{
  "hidden_act": "gelu",
  "init": "normal",
  "init_std_qkv": 0.0314,
  "beta1": 0.95,
  "warmup_steps": 200,
  "decay_shape": "linear",
  "dataset": "wikipedia_en"
}
Each number is 128 + 32 x the weight over its row's rms, rounded and kept within 0 to 255. Layers, rows and columns count from 0. Numbers have three digits each. The size before them is the row's rms in percent of the matrix's.

# down: layer 6 MLP down (transposed), 1024x256, rms 0.169, rows 342-388, columns 192-255
# up: layer 6 MLP up, 1024x256, rms 0.159, rows 343-388, columns 192-255
down342 094:149184150153151141133117106176066121138134078076095093192152169141126142125121090126134099111157151127178109115146096114100170101122106164164108213187097101150170180135069154128142122180168145
up343 098:072105140166071162162169104118127107142127109098172162166148087200141148108107110115095131148168131127199104140148103118116143108106084083117112137140084083130091108147120151181122110073143114
down343 100:142084143091148055188150149175146152118117096159157138107137108162132085140082122191090148114105073134103111091167130139162189138119070133103100123140239118184147069102076112122162116111134113
up344 092:140144133076179133125149095115065129132150097138165154206148099135188093159151140170073066157162139205136095093091084074106166116115221165105121125086086115141184079162069158124091133164197136
down344 087:134120109124141148105104107127080096152071114123104114169164149067183169148113111145087119125103065090162174150096171082083060107107071124160125131164096124121165153130172161195140034127121138
up345 100:106144117158093102095145068191117140090135157105119108111148102096116131131163183125035121059123106123155120153167155121076161167082106122204131168096123128098144140151103124141123097168168119
down345 100:152189122138150136090135108151113099158145141137104124120137084092112159134163158086182119105120129149170092074159101063146126129093108055083116086172215143069136095085105125099142140142131065
up346 099:098063173138155093100133156121103111119146191141128128166078143164135079114150142121088135149113146081078123167136093123135147198141157124129122083122122105192113142112148115125155100117098147
down346 105:129158177125079122150152153083096155147131188126128124136052090141169186082085153139055121168093111128114121127086146190101070102171086129114151148140141113131144174087153115133131076129137152
up347 104:179160135140108127140118121133151201068129169116160181143159127154102130142138082120153092167140132136125077119148097125164093115141157169163156137117118148082052120154145143220170107148087156
down347 101:178121111167091127124176149121154130125160119142113147153121137097157139131113107147181106163126153105105121163137134133164120116133115115121142165080075054122103116098189030054133101089119168
up348 094:103097153142173129117170097140125099061107153064096135158178069097157079121161196149137104098092142137113147093155144141167127130090099171129071098151078143157104075145134100137117143173182115
down348 105:152122110137124101135134150169135177167169112067059154159119119042097129111105131157158109086124078088158121121074141132103176090076091118183117150144156122119206135121169181158075103145073086
up349 105:119107124115117149137171190085172178171086111126146106119125050162146113121024107133125138153136096167103105102159130090192195177183135137205095134131144160119136098126157123133096194126150141
down349 103:125087114172033138090137139082175154154134090107176109154178085085153113131166152163142137103130128170080126130133159145131153106140158138102183146073157093182110164130130136096065145055159116
up350 092:181107154110053130160143123145102111120147166109128160181116080143137135128106164110133118105126133179125074104194069100099088103171103110085110117153162121105145068160114120116098094174114170
down350 095:168140139093179154150184197124070111144125093199102200156045155177154161110201113108130147091154149187159166159139156061112149134121125112144129106146165130096144172180147173161039106193138150
up351 107:165122135165125166168058130114154090101124185159126136162151096168143166135020073078121107149100192065133170141161067065122124156170075121173146109134147141125182155182164107083149061143114172
down351 099:148163138147111144085058175117149164102074120089137175144190134153079087177118213141146101128066117134110177095137067146109128173105100111119126106159137074094166140085121163180147168137141107
up352 103:096161120150126125156142125118148141165180082133194104173137093176187072146071157087154089116117178121175087134192142084165041126124129138091077146115135127140107113079136090134135090179139113
down352 121:071121128172152086125108097139157188191158118137129121159136121118159127087121148145175121124134114110174136107188143067105106118121096021129073162157092183137161120156086083108114150161163136
up353 103:114062161133142092114182142191168118157157144092144106130102087129107133101132136102105133126123094099087089144084193135115159160103130141134190211111158148202080117094151194154140127168154145
down353 104:103128125148133104163143123150134147185160155161138127089129136101124106079064091132053172138182153116139084083142097111107134165149158161193117065141155101105134127129054146119150144089118078
up354 090:116121156135138177179123104068133166134189125120145141139140128121109117089188141041147168176141078134168159155104202087102103159159096139073191175106136106079100110138167105220140163112093149
down354 091:130116075112072164109136052174147169104117071134121144183123139118122146175156116090124152143143081104101146065135087107132146094100065137089119086141150069184170136088085137112050133162148143
up355 104:141068173100113140198098167180115107118093126112080080163156080126182100101144106115111168105173111131121148157161129117142108095135095092149121145089142149077212132166110067139185129160134171
down355 116:194108108114173125143189163131158228111155104125125115164095174104093115128116104175065100129141127062074115091102112128161136115175079146188105129142091068123126140120210143154140144204134122
up356 100:165110144185157113160143130112132177123215140101107113137103088182096162071145146125129129116107063193097164100235103131122114085127130180182080152111113149160110132109111166146143086125117158
down356 105:084188133094087150119121119143120144118106117099158141117127128160123124099147111128154087119102089131135124083147106164093182163159134198139136122143171134133106142161156092090176104110095123
up357 104:119055095133201186153100099108079116124106177084089121126118083118164114107125054125114180156140166132154120137165164118124158135148115112136172087071114123100161080145131074129174159173143157
down357 103:148134161130159191142073146076063147119141114140109131124101128089123146134151104129120105101126177118122122116121170108130067171144169120174138144122146129101149161134156147088150153128153152
up358 104:132067120141082123131128096106143052125116130145137173129134143123162113141187152151113163136118157147109123185194123099149159096175086052201127175065138078181102139122151181168173120123094094
down358 111:110165127122153158097094138149161159118154142092129093115114077186111160115071146128138103121118067161148136077062143125153121151106172187083146101140130186108124111095117058096097154140151128
up359 098:143130116134169138166137186129129080072163106156109177143084118063167198083118094099136130159137127163188205153128125126106063099123156181133119166056122081144136108058166111064148133105130115
down359 106:104078163114096079152087173117110142110180092094084175129173111118137166117183102147129125121137128120154095102119101162133167144180135118158130146112146093144054116146100134170153142105091104
up360 099:144153145116097129136118163177186143133152150119088161155097123082087112094160102081121075090124117178102176119151108195126125133046122098058162137108068132151099166100104126151181134143100097
down360 104:132108100132174110128109054084117162131081123090136072142138122101120168141219074140073123154114157122078097109103147121149157118186157063139123112167115095119111191168093154120112143172219043
up361 099:105130141146099130127120134137148102176168137145039203118098118150155186119108149090160175124084219108167081160147075125140120103145060188193114134084131132122153078089136095171136078130077178
down361 107:159131152136133152178135132197154146139123145170184147114130121084172173091155138114236132147088096151150079083127155133136130076116107122102172141136019139099105159153145143147105076115105113
up362 096:106153122134143162082125118168172151128164153123160071089076058054118181072141095144134063125198213108086111168132146131162114158105118096124132101133147150149110113153165139126158115128098086
down362 100:120158114115131134143134133079103137103121142102099128173114130081080189141100109156154125191130115113153114097125086127086101100115114136136149080063151130098037115137123061125177133101167146
up363 101:149084172160167195197114092181140134164138145124139107195103104153141168142096124176131166124076145150144134135081052088131121120188162158157149122056157120091092105147181132131127133139085075
down363 108:190146157176120118120147149104115166084126155176122121103097122186138142184118117088085112111139086061130164126120151138104165098153146111188112187081099106122071127089172132138104143156123058
up364 098:145057136137139142164177194145116118117133144069169116136124112053182100103129090102126175115106122116154174110132119118101094170111174142132139113136117111122137141159135138096170131094098155
down364 089:145142136202083156087088130115208099122160126122135086093154136123089103097143081146162122135081121178069198142110118148118156116125143129111135140166130106143148128096090127187079123123152109
up365 099:091162134119102151163133096185121137137173125091130138065136122171165127199088106133142140129101134111086115086099093100076085083151144126144097106125124123143159127113078109176141190150072150
down365 093:105151118122118140093091090135101173113164206176116121124101151153128089069111113066096121109194193114125108148158114128076132097144134130079119123122129143142159083124132083179149147102133139
up366 098:136125176057173190123150122102107173146123076155129114149198088123161130134098161082181109186149103119145120077114073128145118147154205164140131152145088104160073129120129090119083151211142126
down366 084:136152140144112101164133126146200069108109159167074139139100203098110081177151133158136132105120152129176160146153169132025125158157200168143149098216109109117153148168154147084126119127118087
up367 093:110131173103126134129063117171161170142127157160075131120101178097153128121102068167170131103186185081131159085097146167126097104153203162134028130140096111117164105106098134086118076145160107
down367 097:089137082168144148136146134129152121094138127102142156146116110137130094120187240163094176111057078135101101136109120088164129064084172152117197148121160105115140178101140126201144190175148144
up368 099:108162148139185170162145168101166176140090127119119121091110053161110149133163113101140115109140116131113158050130134162090121122156046101090100112141114141126117076062101131146153155148120144
down368 101:103134139112168094109056121139082105153110093159154124136172164136187149197169136079096098091165113095094112094097113167138140120071122105143130131116109121141073154164129178133100140115108146
up369 092:092132155095135151111155172167118183072149116167155145166100122121129221170087193138126123104117075141126140126167111135127146183117108207124115171090125106116133121172098148106079109156171115
down369 099:125146134187125163101151134180158092133109120134088100069133119105115118156081154142133124086122130125109171036150147132121156091079066116186109124134118153090134189111088114097108177134178101
up370 095:161128160120142124097114168109123136098153172097203205148195121164175154145140127108137174110097156135133142143115146184112151058096033111118142144116070162170114130196092130146128163097109100
down370 101:121153194101144115080070090097177117111186069126146147075158149150112156086136118146185197167099147091123161091191214119079094112145123075127116055083142139092113061065143111094147119145153162
up371 099:086119149121093141130148154109109105124171107097130140176117143125067130136118145104154198117129129166168147134130133126091115148117119078108102084113185178169130145107129062180087142109113107
down371 089:121106090124121114100170097150170086063165127136104119131172169117216121098126147033150135136160151125097123115144162135098144170119109156090108119090154130129106076132085105110186128107129108
up372 101:126130121149172052167116140172175122138138124146145111125190182152156082164145097103085107088096094167125188155156104088133088120144091123136115136093170124101115179063158125076117061114139113
down372 108:192139079105135097143165102153128148111131110184115108173106067132116141158073089144153146103126135135143114080114085130146134153156155132149134141137182149166176159119113120132138105096108063
up373 111:090118135166108111109134080123137100154115135153082119095185117114099150120137099126124122080087126158134155119153151114110109103169129103127151159115131111101098082090098133122082164120167091
down373 114:191166123096157177163134201131109131137146134114164165152070126095170125132115156117151121136157140112124127103143118122175117130077123144134091088172119165137176190163139125146194123146085166
up374 095:160050103121091117127107080057138084102071131158110054144144111118107158134095110131143134116079097102165147184100089144124121142118165120156093152159128129116096170114171137104174116140139175
down374 097:110161080091114208006119079143083087110142126102147168109104195099090134063139117128148129174127106102161161111145165124146094104172117143123132073140098151109119140130122140132136152082065075
up375 097:124122112126152127098143209128095098164164127155121089124167136112152089177155162138167154146121087084153095144150147092186083067140182105128113116115113163138135179172120174059085090095092088
down375 093:172131130130150134204120095134133088104209150144142120042120135141206158113144060132161142131137116111102136131144140200079157104136063142129127146144151208126073115177134099177186166172151171
up376 097:136145107159104140134184121161185158156062131149106118167144053083107114112113146144168116162130098089094159135130119139061200080163133173122146104079161171137170162129110109113126103147087105
down376 105:153094106074151151089145133167165162137153071133098173127114133131115177091164124138141122143124146088138166102105138130117125156143140112138121086147145156106126109107056169111101152144090099
up377 093:107126123199149124109163139125149161161143114145066090119166069130138145085166111148119119137195145114083115080199078165178136133140127081165090080127076111132116136100137135162154171096177156
down377 091:134131179122153134118096123072105115168170158085073109188095065133162172160144151152128127147129114118163188171092216088128079131081128113115142124047115193141156180200157084148121050169101128
up378 100:076113094204140107142112156112136107127143075112077058133102089123164105094138154107131128137128085111100126151123119112121148098115128098153078134091057160100173106117121155156099108138165136
down378 102:157127146113107143140130099133176148133223137128099155091108104072146095158120161148087155087180093076134138136116115120101108149076090122147075137099113071139079140144094125125105055138133176
up379 101:120200173057061149136150167136107056066117132093069109119081077151146111189109093116135158110143122157152175147106075150082100136134111128166120138090155105193129147140125155098156100154102042
down379 102:134146143177152158148140066112092085218156144131170161148124125115129079164169128130114090173168126147131132163131140114131122108079244122154123110135138128104183104131143113151072123156204129
up380 092:192140165106135086142101133097156137136112108150069124110089075088057077111081093061140145102108162125122124146155229175144109127090129093133126176119150077153129088079071101129155108166205108
down380 098:176097128091124119142151113164127136166069150171145089144162152108157165146140055104175154158097141137139126148162156093124136146178147096139136110140165138099163140125170080121118148149148125
up381 098:145144122097125167133080153092080110139066114164188106157169120156101207129079113006090093164182125125081117104115159134112107143132075124108143097179130117110079130123117138097148154117132144
down381 083:134111150140113134202129159138141134125161121089135135089124122106132107183148133184131116128064178119096153125120129137143125122121146150156058138124079180119156156134080115142111104152110075
up382 101:072100108173173146143129143191132122191123139141077179119172129181112075127182114134122193063118101115134073108154102143141078110110144041069184125162080110039135092129072149112105168163102137
down382 099:117108131101163109142119184130098146180097090138149160130158120124169102108105137092078086093222076144124070097126117101121203088158102130145137102158097120102109174105109153075180133166111101
up383 099:143111148087092107118183215114128116174170198160069177065113153162163089125144126102088173126089094154137149121118187105095131153064085171137076105138134138107152186093154140105111062156124152
down383 105:089115094094118149128149137159169156162116138172173142122121101104083143120107118125107165127134126144108175164119187093119157105108172132055092137114151139128156142155108102117115123088148124
up384 096:141192136129153107151182156087139091119139138079089119091108079148140097158184112136111143119150161124147173140102109117106159093156127106149131170119145133059169159101067143159120160143114109
down384 094:158166126064212093168185104080140120134153100133143153106114144138105144154150180146084097136103088181123168135151196138098167161124123119174115098092089154093113164104145133109128172162111176
up385 095:107192140136111174136143132144128137106104140169137135153186114110084123112125141162108163065106108108167132189128105166160140137108123094125128085156143120098127117148045184140105118177046141
down385 090:076136105124070121064098098141156091075117098110130112124081160103099152088129102107116133114121144124134133083140104112157142134097093108162079118150121139117115174163148137140147137153119088
up386 103:152105156188093129149114121155121116124173120101151111136104192105136155160098148160117116154156110147115130117120137144120055086066110198165145166101153139157156131146146085120122160137188139
down386 105:107157156136095168063115071151110173061128110150108121136135207138115112172080150107150134113153163159075199143206132182133111118113124125166152126106115056127111139125197123185124127138137104
up387 098:113111139064108088158112073085120107110091151089080134104133131144190112098134158143089125100140067168101096151105120128075153066086146124150097138128106137108121108107103163108142155132069208
down387 098:119102119116114195134120102163140134109166145166173143169097120102057173110077100122133125133100179139101169056155142094131119177101110124148105105136170113106146185139124116125097145150168112
up388 101:140115130091167149113103140073134104171129076124084108149150080164171101101130115140078082146132113022125125144180087135167136087103108125142143127135119078168104140156102140107172151108104117
down388 097:149127171111159127089131108126110170176117136039154116177161134083123132132142082140130092105140156097131089054133130157156128104155155139110136100074097084137098168101079131215145108074127151